Weights of a small GPT-style language model, trained from scratch on English Wikipedia: 14 layers.
Each number is 128 + 32 x the weight over its row's rms, rounded and kept within 0 to 255. Layers, rows and columns count from 0. The size above them is the row's rms in percent of the matrix's.

# layer 3 attention output (transposed), 960x640, rms 0.0269, rows 922-948, columns 512-639
size [ 78  80  83  79  80  81  77  72  72  81  83  71  77  79  79  78  84  83  78  80  80  82  77  80  78  76  77]
[[157 202 152 124 148  95 101 137 126  63 155 135 117 196 179 113 172 143 153 140 130  94 148 129  99 106 126 144  51 133  95 115  85 142 150 168 153  74 116 154 147 149 125 166 108 122  59 153  86 100 191 155  94 164  85 131 127 138  76 129 168 121 124 126  47 151 149 121 109  81 147 160  90 137  98 141 177 144 176 145 132 186 139 131  99 108 162 157  93 202 109 170 165 133 101 168 219  80 131 132 148 104 109  91 145 125 127 145 155 162 135 132 125 144 208 115 152 145 136 117 156 123 177 111 202  80 166  91]
 [ 88  99  82 133 163 161 124 151 143 129 122 155 152 105 107 144 144  96 129 107 112 121  72 121 119 145 130  98  96  73 110  82 111  83 154 126  98 115 173 100 105  89 126 134 170 132  90 104 139 126 167  82 157 148 134 134  93 147 148 155 121 138 166 150 107 146 125 131  90 102 134 113  82 203 126 119  99  93 107 157 124 183 150 132  61 224 176 109 151 145 129  67  93 100  89  79 147 161 168 125 112 143 124  89 132 128 165 183  55  73 153 150 146  98 114  63 172 115  96 156 202 100 157 131 129 119 141 113]
 [111 146 142 138 110 119 129 119 100 108 149 127 188 105 112 160 190  83  91  67 158 156 153  73 114 141 162 130 134 118  77 200 100 147 145 129 139 137 126 111 126  85 129 121 135  93 118 167 204 159 169 142  63  93 154 143 170 102  89 152 132 148 107 142 102 108 110 128 141  89 120 135 164 161 126 153 157 141 114 123 131 137 106 144 140 133 145 139  53 170 100 162 100 101 143 140 186 145 148 179 158 142 158 116 101 117 115 123  79 147 144 180 150 147 123 120  92 157 150 152 159 139 159 148 112 116 112 163]
 [110 133 167  45 117  89 107  94 142 171 132 157 148  85  78  97 101 115 139  57  55 135 121 169  80 117  99 100 113 138 129  28 150 169 160  99  96 124 107 132 114 142  89 118 167 176  87 107 179 173 136 124 128 153 184 113 122 114 133 116 135 106 162 120 110 105 159 158 134  86 153 152 140  87 167 142 196 100 154 125  86 118 132 109  84 125 116 153 119 141 108  50  82  99 129 170 144  98  78 142 136  87  93 183 163 130  98  87 144 189 124 114 131 125 137 147 185 101  89 119 117 144  86  72 109 169 146  89]
 [129 155 125  51 186 151 150 127 101  84 108 123 136  86  65 112 144 126 138 141 148 171  90  98 136 127 125 115 162 130 128 114  95 174 157 145 155  91 168 140 124  86  70 137  98 187 121 110 130 122 100 201 156 132  83 171 141 123 157 133 120 166 136 125  44 150 163 165 161 209 204 152  74 161  90 131 125 133 126 128 139 169 136  84 116  98 137  97 116 123 134 142 156 126 143 146 118 135 175 104  86 153 161 108 119  68 101 118 137 116 145 118 137 145  80 112 131 132 169 142 150 115 124 134 114  96 180 236]
 [130 161 158  80  55 148 114 135 143 106 205 135 106 113  85 130 123 155 194 163 103 136  94 151 111 107 118 144 128 124 141 126 151 119 137 117  85 118 146  98 114  93  54 151 160 119 177  97 157  80 105  89 173  86 134 133 138 113 108 150 182 105 122 148 193 122 141 144 159 150  85 131 133 185 130 103 167 136  78 136 137 136 115 154 119 167 168 182 124 147 129 127  95 162 102 112 115 178  91  94  92 125 116 138 143 119 132 118 159 129 144 149 114 119  99  80 124  67 107 118  88  71 121 182 140 162 128  90]
 [145 146 128 140 107 115  79 161 134 176 158 178 112 143 134 122 165  94 146 104  92 162  80 137 157 115  73 121 155 172  88 143  72 130 154  90 183  71 129 112 171 125  92 196 163 106 169  81 101 122 122 122 128 199 124 152 115 144 185  57 122 149 120 130 120 132 101 123 119 201 112  85 110 121  70 153 116 107 106 149  95 188  81 178 141 114 108 110 101  74 172  99 128 144 118 131 196 133 156 169 161  96 182 131 109 131 176 115  87  84 149 139  92 147 121 146  96 121 114 150 130  93 110  76 107  61 117 117]
 [186 134  83 115 133  75 172 169 118  73 143 127 118 104 137 105 146 126 185 155 144 124 102 112 150  99  81 107 100  82 109 206 131 119 183 157 176 176 122  71 113 153 100 140 166 147  94 136 178 156  99 105 131 169 147 157  84 131 143 110  63 126 137  95 113 120 107  91 143 118 131 102 159 121 118 161 161  91  96 144 105 135  88  77 131 118  88 161 128 133 128 167 137 110  62 153 153  89 184 126 124 104  99  87 169 128 155 136 102 122 143 134 141 196 131 122 159 119  97 166 136 193 122 128 125 133 193 172]
 [164 118  77 186 106 143 127 118 146 156 164 140 160 152 107 117 150 149 122  71  78  91  96  97 103  82 178 124  79 131 166 108 110 167 111 143 129 117 114 133 108 127 157  70 122 112 125 110 141 112 114  96 155 191  90 147 139 111 120 101  94 154 171 130 134 114 113 148  73 128 120 111 134 173 140  78 193 159 171 128 178 145 142 106 133 135  89 131  77  88 144 110 148  76 113 143 144  82  90 120 134 118 105 211 122 117 128 122 132 152 127  75 148 110 135  52 169 164 160 157  93 132  67  84 120 150 132 114]
 [169 104 179  86 126 128 149 131 145 130  97 206 140 166  97  92 155 175 152 173 133  93 174 144 116 137 132 127  74  91  80 157 155  98  95 112 107 162 166  68  56  95  67 122 155 148 115 117  57 140 137 139 108 197 116 115 147 113 113 155 173 161 101 121 106  94 133 114 108 117 132 103 137 150 119  99 141 161 161 126 106  92  98  78 170 195 182 145 157  97 132 117 131 118 115 121 103 135 111 129 116 127  62 103 124 132 133 106 137 116 162 180  84 141 164  90 134 139 173 160 107  98 115  54 123 132 139 129]
 [115  96  54 133 146 165 131 195 167 153 162 184  92 170 128 150 122 152  93 148  99 114 189 150 138 131  98  96  98  96  65  89  64 134 163 148 161  61 154 165 143 121  74 118 170 104 125 119 109 131 109 197  84 112 138 100 117  32 139 102 172 162 172 154  66  65 120  91  83 128  93 101  56 135 156 126 109 133 152  92 178 130  88 149  93 121 123  87 135 115 144  57 177  96 108 167 153  85 163 163  77 170 124 131 123 120 100 113 133 140 160 183 191 170 107 147 101 168 148 167 109 178 150 111 113  89 148  80]
 [105 129 159 174 162 175 102 165 136 132 136 100 136 132 134  94 110 114 118 104 129 148  70 123  86 146 152 137 111 152  64 123 139 104 108 112 173  98  98 151 178 124 101 122 170 185 130  92 146 186 142 140 130 131 168 132  85 104 209 142 147 145 148 133 158 178 114 133 156  95 107 112 106 119 211 116 151 176  98 146 131 126 138 116  87 128 164 139 125 104  87  90 149 177 139 176 188 117 103 120 133  64 166 113 135 159 115  96  98 131  58 150 181 181 147 127 176  84 115 107 111  71 124 136 126 138 154  90]
 [205 157 121 172  66 156 155 110  56  99 114  97  84  85 107 132 115 177  94  88 124 140 123  86 123  77 142 139 108 176 175 121  83 135 135 103 126 125  63  92  94 163 154 115 103 112 155 103 114  72 148  90 139 198 157 147 132 110  70 100 168 135 124 121 152 141  83 109 125 112 135 173  80 164 144 204 177 126 110 170 122 147 106 154 152  64  99 128 183 115 145 133 115 116  92 113 148 126 144 104  46  85 129  58 179 107  97 104 197 123 114 121  88 170 145 117 114 118 149  88 177 113 109  86 100 129  99 112]
 [136 163 132 102 155 128 142  88 156 107 102 127 139 107 156 107 101 136 125 157 122 175  49 152 201 152 132 167 124 143 112 116 134 101 191  74 143 180 145 173 132 104 110 124 153  83 121 145 163 175 109  66 115 162 139  96 161 154  84 126 164 102 117 118 151  84 124  76 121 144 124 132 151 141 170 101  63 152  86 131 114 130 129 160 142 154 132 185 198 120 112 103 107 105 134 123 107 112 109 112 115 168  98 112  73 110 147 164 150  75  58 110 104 111 122 208 127  97 138 144 114 141 141 102  93 150 136 133]
 [166 115 204 122 168 156 123  89 146  83 107 140 157 134 106 139 122  72 115 165 162 159  81 105  90 130 166 116 121 127 131 133 127 134 186 133 145 165 178  99 208 138 141 108 205 169 192 125 141 110  99 125 114 144 102 137 197 119  55 145 220 124  91 110 119  34 134 181  93 133 112 101 153 166  97 141 120 195 158 133 157 114 134 183 142 122 159 122 140 156 168 131 168 113 156  92 108 110 143 166 107 108  63 171  89 120 133 143 191 161  86 138 161 114 107  83 126 160 127 144 110 135 150 156  78 176 107 127]
 [146 134  97 113 177  82 156  93 209 119 104 125 115 121 179  86 117  93 173 105 160 176  77 116 170 123 108 110 100 118 152 115 128 109  87 105 112  93 107 163  81  84 144 132 140  86  55 113 127 126 113 130 147 136 158 130 113 213 137 168 130 151 140  86 110 136 110 197 160  98 133  91  96  99 108 132 141 107 121 114 171 158 122 133  71  93 187 123  99 124 122 112 192  82 203  75  93 131  95  61 112 130 190 160 154 123  98  66  92  73  91 123 116 121 173 111 159  94 103 129 165 126  61 110 107 121 112  95]
 [111 104 158 152 108  99 132  76  96  88  71 108 169  73  87 126 122 136 136 172 125  76 109 146 105  77 120  42 127 147 104 100  95 121  31 120  78 135 118 114 155  82 182 118 137 112 108 147 210 131 139 100 184 114 144 135 187 150 126 130 146 146 168  92 156 151 136 190 109 170 117 124 142 109 177 164 120 171 144 108 136  98 119 114  91  95 121  97 127 178 116 124  89 114 137 154 151 170 163  96 110 135 142 115 116  96 110 160 106 135 112 136  88 133 164 116 155  93 166 140 110  86 159 140 106 152 137  59]
 [147 116 109 178  82 141 116 157  83 199 164 144 120 170 192 129 148 108 130 122 133 195  84 177 106 110 187 113 102  94 203 133 161  95 124 114 140 100  71  91 100 140 130 165  96 169  37 124  88 144 140 190 114 151 133  64 155 103 117 127  58 164 167 174  90 129 145 101 133  61 145  78 158  95  78 188 125  74  98 153  99 131 143 136  97 119 132 138  19 166 125 140 161  49 131 102 150 141 180 115 122 131 121 113 108 105 103 127 105 119 156 122  71 139 158 106  91 136 144 142 123 117 114 143 121 108 155 153]
 [128 157 163  62 162 123  93 109 163 106 114  86 108 113 178  91 109 108 125 153 117 130 108  95 126 106 135  73 133 134 188  83 178 110 153 148 128 138 125 113 143 115 114 163 158 114  92 123 165  70 162  90 141 110  71 149 155 124 106 135 122 104 122  95 141 110 135 148 131  84 138 129 177 122 137 155 144 161 109 140  70 144 110 113 129 134 126 144 151 146 134 101 134 106  81 130 109 179  90 162 119 114 133 114 101 142 137 138 195  79 118 126 162 129 158 153 172 104 163 111 133 131 106 117 193  60 121 191]
 [126 101  88 119 109 101 183 144  79 106 166 149 102 113  51 130 101 150 134  66 183 126 111  81 110 115  87 161 106 132 129 174  95 168  88 103 163 115 120 131 139  85 159  81 117 173 113 128  81  77 212 128 155 162 129 170 149 102 156 143 170 118 169 131  32  63 129 178 139 137 191 150  94 154 140 108 209 180 136  83 161 123 112 134 172 141 113 117 102 109 122 157  85 135 102 111 146 126 102 114 157 114  79 133 111  57  70 116 134 110  87 149 135 159 111 128 160 105 169  61 136 143 122 105 119 102 138 157]
 [108 144 103 139 174 190 126 113 119 162 127 179 131  96  81  88 142 107 116 124 113 117 136 133 119 111 122 127 106  91 148 130  87 102 136 180 116  88 112 137  81 199 143 138 150 157 136  96 192 144 103 104 108 140  97 138 143 211 134 120 106 126  57 125 144 130  88 166 122 176 117 159 156 175 113  98 133  97  76 142 117 165 137 124 167 128 155 103 128 130 106 126 153 156  57 153 103 137 136 164 156 161 125 170 181 112 128 114 107  92 107 160 149  80  91 115 138 141 105 125 105 164 140  12  80  83 144 171]
 [179 164  89 114 156 137 180 116 138 119 174 130  96 145 115 143  77 152 127 151 131 129 144  96 108 104  96 153 118  89 121 152 128  86  98 148 147 167 127 132 118 133 107 168 192 110 175  85 150 142 115  85  96 136 109  93 127 127  65 156  98 143 151 110 179 201 155 145 195 156 126 131 139 145 139 140  99 113 111 106 126 142 181 116 140 148 119 150 138  65 159 124 132 202 159 130 174  96 100 129 128 125 128 124  96 126 147 124 152 148 186 163 175 165 102 174  61 130 118  95 108 178 101 135 125 157 114 136]
 [153  71 207 147 159 115 120 146 182 133 115 105 146 125 169 116  67 154 109  98  98  90 106 103 141 162 119 148 161 133  83 123  89 169 119 140 118 116  83  82 159 153 186 145 100  95 124 115  79 152 147 166 155 141 165 138 129 109 125 100 158 101 165 165 157 102  95 118 113 142  99 168  98 138 158 154  86 134 118 195 113 113 120 134 125 144 121 117 136 126 154 103  91 134 124 137 142 107 125 121 114  80 139 125 119 167 125  91 118 109  83 186 153 190  83  90  91 153  77 162 216  73  76 164 106 163 125 108]
 [ 90  91 117 109 116 109 147 110 135  91 109 133 111 168 130  76  94 105  96 151 154  89 172 114 129  73 120 140 205 135 123 146 110 113 155 145 211 148 173 120 134 153 101 111 110 107 151 170 126 141 121 165 137  78 132 169  96 120 123  63 131 118 105 143  96 120  67 147 127 166  74  72 194  79 135 168 152 178 125 198 103 113 162 158  75 117  46 102 149 167 128 181  99 160 167 134 117 117 105 114 152 134 118 130 109 148 162 148  98 140  31 121 121 177 143 140  85 146  45 123 134 120 136 135 125 161 155 121]
 [131  82 165 143 150 122 181 138 131 137 121 130 136 166 150  97 195 114 104 114 178 112  83  98  86 161 143 130 112  96 110 147 104 146 110 136 182 126  91 107 149  95 104 109 136 139 114 186 160 126 190 114 141 104 114 108 133 129  26 126 125 144 150  99  92  97  83 138 100  64 127  55 116 114 144 111 133 132  72 165 143 124 120 185  58  95 133 112 148 153 165 149 160  98 170 126 146  65  91 130 107 135  78 109 122 125 146 128 158  98 102 123 106  91 162  89 126 104  97  87 138 135  94  92  90 121 141 145]
 [155 183 115 110  69 114 175 153 152 106 117 154 178 164 113 117 185  94  89 173 152 116 169 106 147 173 138 153 102 180  87 143 113 149 148 163  58  73 158 137 148  78 173 133 161 192 120 130 188 119 123 175  94  82 130 106 124 125 146  94 141 118 111  64 146 146  55 156  85  44 150  79 136 131  90 176  81 101 146 139 118 149 111  67  68  78 115 100  93 128  91 107 132 126 128 131 138 125  80 136 151 146  82 106 130 129 117 132  71 119 104 111  59 133 131 103 110 114 181 102 104 121 127  93 160 122 203 172]
 [121 169  96 135  81  98 182 132 189 171 151 167 173 128  84 155 134 128 127 147 185 151 115 122 119 115 144 114 116 140 122 107 187  90 160  66 198 135 110 155 101  83 133 164 166 180  85 111 127  79 168 126 157 178 132 150  94  95 106 123 150 143  93  99  71 144 181 134  85  78 126 124 140 148 101  84 120 167 135 131 152 141 120 122 133 107 187  96 127 121  82  57 111 184 105 154 109 157 147 138 188  43 167 119 153 127 163  91 143  73 107 114 109  73 112 146 109 197 100 105 114 159 127 127 120  91 131  83]]
# layer 3 attention value, 960x640, rms 0.0217, rows 923-949, columns 512-639
size [ 76  80  73  76  73  73  71  69  74  77  72  74  78  76  76  78  78  71  79  76  78  73  73  73  71  75  75]
[[172 107 174 146 116 118 209  77  79  92 128 183  80 155 183 149  78 241 117 101  90 175 157 116 162 100 117 140 145 175 147 162 165 187  96 130 101 126 128 130 124 147 166 128  99 113 203 142  91 101 118 191 115 183 160 112 151 132  75  63 158  75 139 109 130 148 150 114 173 138 219 108 147  65 143 159 121 145  80 117 146 112  44 117 244  37 116 155  97  89 140 188 142 116 157 171 138 144 144 131 161 153  72 120 120 111 101  99 140 173 121 137 173 132 143  94 102 143 196 139 109 208 152 172 166 149 108 159]
 [152 151  93 143 131 148 115 104 134 169 130 118  79 108 134  87  62 167 173 206  91 117 133 148 150 128 113 123 108 151 145  68 102  97 153 133 123 126 161 133  95 140 142 145 147 148 181  50  89  94 110  75 199 183 117 136 113 159 176 112  91 127 129 122 173 115 139  85 123 174 123 152 103 131 121 142 137  97 127 135  83 116  96 127 139 128  84 112 188  74 114  92 108 116  82 149  53  97  92  92 108 117 123 181 154 108 143 150 148 107 128 129 136 143 114 142 185 115 137  98 128 145 167 107 159 104 121 102]
 [113 144  83 181 193 123  89 131 182  56  66 105  74 148 150 159 160 171  82 163 175 105 158  72 135 123 130 148 150 148 113 145  99 110  92 224 150 132 123 122 134 107 140 155 115  97 128 133  89  91 109  76 123 106  81 153 132 134 102 172  97 135  88 134 153 150  95  75 129 139  56 133  75 113  70 142 124  98 159 143 161 118 129  84 132 105 101 127 202 134  76 136 170 122 138 144 143 157 163 147 177 108 173 121  80 124 114 129 144 114 152 147 146 146 125  98 115 149 151 107 115 140 188 150 155  91 131 138]
 [121  74 125 167 109  79 110 170 119 162 132 166  98 161 161 136 122 106 101 118 147  87  93 122 178 159 143  93  82  97 108 167 144 132 121 100 115 155  82  78 134  98 168 152 147 135 134  97 126 126 139  97  92 159 159 115 145 139 199 106 113  99 148 141 232  71  97 122 152  80  76 137 142 132  96 107 101 128 164 122 175 132 114 184  86 111 118 130  88 163  82  81 119 118  84 140 122 157  99 118 142 159 114 117 130 158 144 117 101 121 139 140 135  99 124  84  89 131 146  80  73 167 151 113 181 130 110  63]
 [ 69 142  69 214 149  96 175 107  83 154 102 125  91 141 107 104 105 173  97  91 151 125 150 140 167 197  89  90 127 115  87  60  56 126 113 115 118 102  84 132 125 145 155 134  91 144 109 117 107 183 162  97 156 174 132 134  84 159  43 133  99 136 127 157  75 131 119  86 111  97 145 127  87 141 202 129 160 143 169 142 142 112 139 116 130 117  90 105 186 116 201 113 146 109 119 129 123 139  73 144 151  65 157  90 145 121 141 166  94 134 147  94  87 163 129 189 134 170  82 151 156 163 138 105 141 137 102 136]
 [ 79 134  99 101 129 143 226 128 149  91 133  97 176 144 185 179  91 164  84 163 106 109 231 124  47 147 169 132  90  79 105 197 165 189 109 150 110 155 154 125 116 138 158 123  88 197 138 134 146 138 134 128 124  77 169 142 140 149 114 147 138 147 133  82 134 104 127 123 113  76 174 175 165 119 172 123  80  97 116  90 163 103 191  68 132 113 114 134 115 174  72 102 128 152 127 134 115 116 107  78 105 230  48 121  79 101  99 123 110 113  78 121 148 111 132 110 150 145 106 106 115 150 126 124 128 171 108 153]
 [110 139 161 101 122 203 154 139 135 111 159 117 163 137 207 123 147 126  50 147 101 145 146 137  90 130 146 137 131 131 149 122 135 129 135 104 134  85 181 151 110 121 153 155  83 111 157 167  90  98 131 161 104  47  75  90 140 103  84 130 182 185  88 203 118 144 179 165 141 174 132 143 142 108 121 144 123 185 148  87 189 129 170 111 104  86 164 108 114 148 161 120  93 148 163 125 113 177  73 135 171 129 152 136  77 104  94  97 150 145 118 132  84  89 124 141  68 150 137  85 116 128 159  91 122 136  81 150]
 [121 141 232  91 180 141 134 130 137 102  75 105  98 104 105  96 155 102  90 110 202 135 162 111 127 147 129 121 142 104  76 133 149  91 110 126 108  99 138 130 151  97 128 178 157 147 161 153 140 148 102 159 148 121 128  93  83 173 122 173 178 121 140 146 124 122 123 106 166 113 132 105  64  51  65  97 113 102 128 120  92 139 154 185 108 140 148 124 216 159 132 120 118 137 142 156 127 170 146 188  63 137 144  78 104 126 132 123 102 102 134 135 155 104  74 183 139 142  63 130  78 147 134 126 145 140 130 144]
 [133 131 139 149 147  61 120 154 143 154 211  32 109  93 126 144 129  98 124 140 146 140  70 147  94 108 106 139 192 117 178 107 141 161 196 120 152 125  99 149 143 169 107 114  81 116 106  54 163  70  82 130 117 108 139 166 131 154 101 118 102 132 161 126 136 135 137 123 135 153 128 135 109  76 105 128 136 112 117  93 161 178 122 133  92 116 109 145 131 182 111  90 157 128 103 193 172 147 123 163 160  95 193 147 110 133  97 139  98  99  86  74 162 104 124 107  41 133 110  92 170 152 115 146 121 129 150 103]
 [120 154 152 101 128 119 164  65 132 154 138  77 117 101 125 110 120 118 179 135 100 158 117 117 162 118 165 132 180 178 214 214 183 128 100  92  88 190 131  95 134  97 161 129  86 174 141 144 116  87 155 106 162 149 131  95 114 206 154 152  70 147  95 150 180 164 168 163 161 111 141 137 135 113  87 102 106 139 134 140  41 151 171  91 138 147 118 153 147 107 139 232 123 178 121 128 110 150  87  96 130  87 148 102 101  85 200 156  90 115  85 109  68 144 184 107 127 102 110  79 119 107 127 118 152 157 154 166]
 [155 174 141 111 128 117  71 121 135 145 114 116 138  82 100 137 138 147  98 162  69 105 189 139 151 108 110 130 117 162 162 108  85 139 122 163 126 114 135 132  95 128 158 152  86 107 129 175 124 100 168  93 134 127  90 124 182 138  80 132  63 142 117  84 135 108 112 130 101 110 154 174 194 130  92 108  71  61 169 119 137 144 149 151 159 113 132  99 122 196 141 125 161 142 121 120 128  95 132 155  78 216  55 111 120 101 173  96 112 106 168 107 123 101 136 129 188 218 113 145 172 141 158 145 100 154  93 172]
 [ 75  86 135 108 179 104 108 157 141 119 175 133 140 164 145 139 166  71 125 100 103 116 166 105 115 133 102 106 145  93  82 145 157 111 121 144 153  99 149 115 117  76  62 103 182 152 113 174 160 177 108 116 121 158 103  88 173 107 218 179 103 124 158 127  58 165 160 107 120 142  84 150 154 170 111  53 102 104 148  88 125 111 132 102  72 159 108 122 104 133 117 142 190 127 173 101 105 133 135 107 142 152 112 213 109 108 140  84 128 109 112 155  86  62 110 115 131 132 122 173 114 143  75 164 125 126 139 155]
 [138 128  76 172 165 160 111 197  89 132 167 168 152 121 110 189 194 131  92  89 134 129 209 114  65 163  99  80  96  87 160 177 141 143 120 120 148  99 178 115 121 147  76 144 109 109  90 141 150 115 126 178 114 147 141 133 105 152 167 126 134 122 154 126 119  98 117 161 104  95 143 106 126 114  97 147 133 103 128 124 146 137 174 120 140 129 113  65  71 111 112 110 110 150 157 157 166 120 172 139 206 105 161 147 159  92 152 126  99 119 181  97 135 145 149  76 101 134 152 139 107 135 133  87 135 129 133 154]
 [100 134  96 159 145  76 104 173  90 207 124 160 101 100 129 137 101 146 127 145 109  85 155 128 136 122 154 121 142 158 137 114 145 199 152 122 145 151  71 128  92  91  92 171  73  73  55 189  90 141 113 115 141 128 103 112  81 158 158  99  96 155 138 167 129 164 117 145 171  97 152 173 132  90 171 120 116  86 132 145 138 137 103  99 111 135 151 163  44  84  58 114 114 180 119 153 138  92 133 154 169 118 138 167 126  96 121 145 183 145 186  68  88 142 127 145  60  84 137 141 133 155 108 158 183  84 217  98]
 [104  85 111 113  53 128  88 129  94 132 190 135 141 143  49 167 157 150  49 160  84  96  67 115 106 116 138 132 119 163 130 101 121 141 120 119 144 116 139  86 150  97 125 137  96 205 147  92 139 115 164 123 125 132  83 108 119  79 138  64 104 158 128 103 113 124 105 114 107 175 118 136 155 165 129 107 114 148 116 116  98 104 139  90 149 110  77 180 133 112 117 112 106 154  91 163 149 162 156 172 146 167  84  56  76 155 147 168 164 200 166 112  81  95  53 105 112 155 141 164 107 118 140 109 145 129 133 119]
 [132 113  90  99 147 155 123 141 187 142 192 126 111 167 106 134 197 137  85  75 134 142 168  54 153 110 141 176 119  84 150 112 142 113 162 148 141 136 114 149 149  97  98 137 101 135 140 132  78 147 121 126  74 144  86 130 154 103 152 123 154 150 109 183 127  95 117  98 119  73 143 128  50  97  67  71  79  67 157 135  92 172 136 137 125 171  74 185 154  84  84 113 207 109  99 145  56  99 119 168 134 108 105 140 128 181 129 104 181 116 153 120 139 117  91  98 156 149  99 107 154 111  77 116 100  79 152 149]
 [137 103  96  63 117 115 151  84 153 147  91  89 134 106 110 120  86 177 130 131 137 109 135  81 152 141 101 171 145 123  82 131 101 179  68 114  67 104 201  99 142  93 118 131 169 111 229  95 150 154 133 100 118 129  96 128 160 140 102 164 168  94  91 106 120 102 117 165 150 193 143 179 131 160 143  98 126 165 124  80 151  79 154  95 124 139 127 134 217  85  97  96  92 179 143 125 166  74  89 117 138 145  97 147 180 172 129 124 138 131  80 152 131 124 146 136 113 112 128  98 143 135 160 124 124  99 115  70]
 [168 123 111 136 111 133 102 125 183 128 145 170 119 124  65 143 107 161 143 117  99 105 131 181 154 170 147  93 124 142  70 137  87 146  99 145 109 129 158 131  85 146 158 104 127 119 137 105 161 126 112 141 117 159 169  98 150 119 131 129 119 115 166 118 113  72 141 156 102 186 129 125 104 156 159 152 121 111 132 176 147  64 170 210  95 109 116 165 135 106 139 115 166 151 185 125 145  62 119 105 146 172 156 126 152 133 124  89  72 129 115 184 126 110 108 105  93  75 115 168 164 120 172 156 100 166 194  48]
 [167 134 114 113 193 162  51 138 158 134 118 138 148 114 171 130 167 120  87 181  89 126 123 115 183 100 174 124 123 104 105 133 133 117 140  89 126 154 144 107 118 133 147 184 158 127 143 163 137 164  61 102 110 115  53  94 142 124 158  83 136 162  78 114 220 161  89  94 107 114  89 107 140  45 101 156  90  94 175 120 172 133 135  81 127  90 138 152 142 119 116 101 152 165 112 125  77 151 104 133  94 167 190 132 140 159 144 145  99 129 191  95 153 144 115 120 148 121 107 177 123 142 134 116 139 135 163 124]
 [110 125 120 117 123  87  96 166 135 141 147 126 115 146 142 154 136 124  87 121 162 130 148 123  97 113 184 146 182 130  85 145 157 117 130  76 135 121 180 154 149  32 119  94 123  99 126 127 107 120 121 117 164 135 134  98 127  90 130 130 133 182 180  86  44 167 132 127 135 131 174 117 133 108 165 136 164 160 141 104 154 130  67 132 108 173 123 120 116 140 148 160  90 124 159 118 150 120 187 116 108 124 135  98 123 137 108 122 112 119 135  93 143 180 152  94 134  43 105 135 174 150 101 211 147 198 172 134]
 [ 94  67 150 127 135 104  93 114  69 145  52 175 138 110 165 131 114  99 140 118  90 112 149 175 151 126 107 150 133 185 125  82  72 127 152 115 105  97 125 163 150 152 142 130  70 123 117 129 149  75 119 135 129 102 172 116 108  95 166 121 194 119  99 146  94  76 106 100 120  66 135 153 122 135 192  76 169 139 162 142 166  97 122 141 137  97  96 105 117 174  79 174 139 107  45  48  78  72 158 130 122 117 180 146 131 178 186 105  85 122 108 136 118 115 107  97 118 153 117 119 101 104 132 165 137 119 167 107]
 [102 195  67  88 111 125 171 135  88 120 152 108  98 136  83 140  98  80 168 136 106 124 172 135 145 117 165  84 117 155 151 129 150 108 125 162 103 119 115 158 110 102  98  35 109 133 115 116  90 115 148  89 142 103 152  91 140 114 107 145 104  89 106  96  90 146 143 170 122 116 172 148 103 160  89  81 125  77 126  97 159 118 146 101 144  78 115 131 138 138  71 133 153 122 116 109  85  87 115 109 111 142 129 164 139 131 147 151 101 125 111  54 119 104 154 155 111 151 186 141  93 164 126  56  96  57 139  89]
 [175 156  95  95 164 125 109 196 112 137 114 151 136 140 166 142 137 192 150  65 136 191  76 102 112 135  96 127  74 100 101 124 107 198 104  99  61  98 108 140 154  88 126 107 137 134 124 137 123 154 166 111  75 160 117  89 135 149 143 180 144 160 120 118 123 114 158 119 128  85 156 138  84  95 102 113 125 141 125  37 136 166 114 104 149 139 146 168  61  99 110  60 138 117 115 118 159  94 130 159 110 143 171 108 146 101 160 161  91  79 183 141 116  59  62 100 108  74 165 101 150 166 172 147 147  74  98 134]
 [ 90  92  51 104 106 193 113 135 101 118 132 136 152 104 130  95  46  96 172 167  91 154 151 153 127  88 143  87 115 105 109 108 181 105  59  68  54  91 171 123 100 149 122 167  72  99 139  90 119  96  80 102 145 143 146 129  92 143 158 138 171 137 112 115 180 180 134 161 134 175 140 121 116  68 149 134 132 127 161  64 109 154  93 104 150 129  78 141 120  74 123  97 181 119  97 106 110 162  94 131 110 144 141 114 113 111 118 128 150 135 124  93 124 112 133 167 146 147 153 148 140 136 127 129 126 101 138 124]
 [134  99 165 123 197 143 112 131 130 124 107 123  99  94 129  96 120 131  96 149 106 102  64 143 125  63 120  60  95  78 108 151 165  99 144  64 153  89 126 163 132 150  76 112 102 118 129 100  54 108 186  76 147 114 142 104 154 104 152 125 104 116 180 192  85  95 152  79 180 198 135 131 110 116 179 122  89 190  77 100 159 154 135 163 186 151 214 107 171  91 128 137 134  99 140 101 170 135 136 101  76 109 145 131 148 126 143 101 117  90 137 130 139 110 137 146 157 144  79 121 188 127 120 157  87 120 106  73]
 [122  46 119 180 138 160 150 118  95 154 160  61 100 108 120 131 169 137 134 147 144  75 123 168 126 159  74 148 154 141 155 119 106 122 122 143 118 199 182 137 102 116 110 152 151  75 139 131 142 152  81 160  71 102 114 113 154 191 138 103  85 118 106 163 159 124 112 101 135 182 124 146 128 150 134 141 101  93 135 123 124 121 101 124 120  71 117  88 156 126 140 135  93 110 133 117 103 132 142 163  65 173  63 135 132  87 102 169 125 122 165 124 164 203 141 134 160  97 108 117 125 146 151  99 121 182 147 157]
 [136 140 119 125 153 138  94 139 105 118 129 110 143 127 140 127 124 129 130 150 114  75 111  98  81  80 149 160  82 162  98 135  99 123 196  94 111 128 144 158 214  92 137 100 136 142 126 116 117 178 111 126 148  53 163 160  78 180 176 118 134  92 148 142 159 119 110 123 130 168  87 116 129 110 171 132 188 170 150  82 118  81 135 129 118 118 150 135 175 116 134 119 157 159 136  95 127 117 140 183 155 115  80 176 125 102 147 107 139 126 156  98 155 144 148 104 158 136 114 179 133 125 121  88 108 184 171 168]]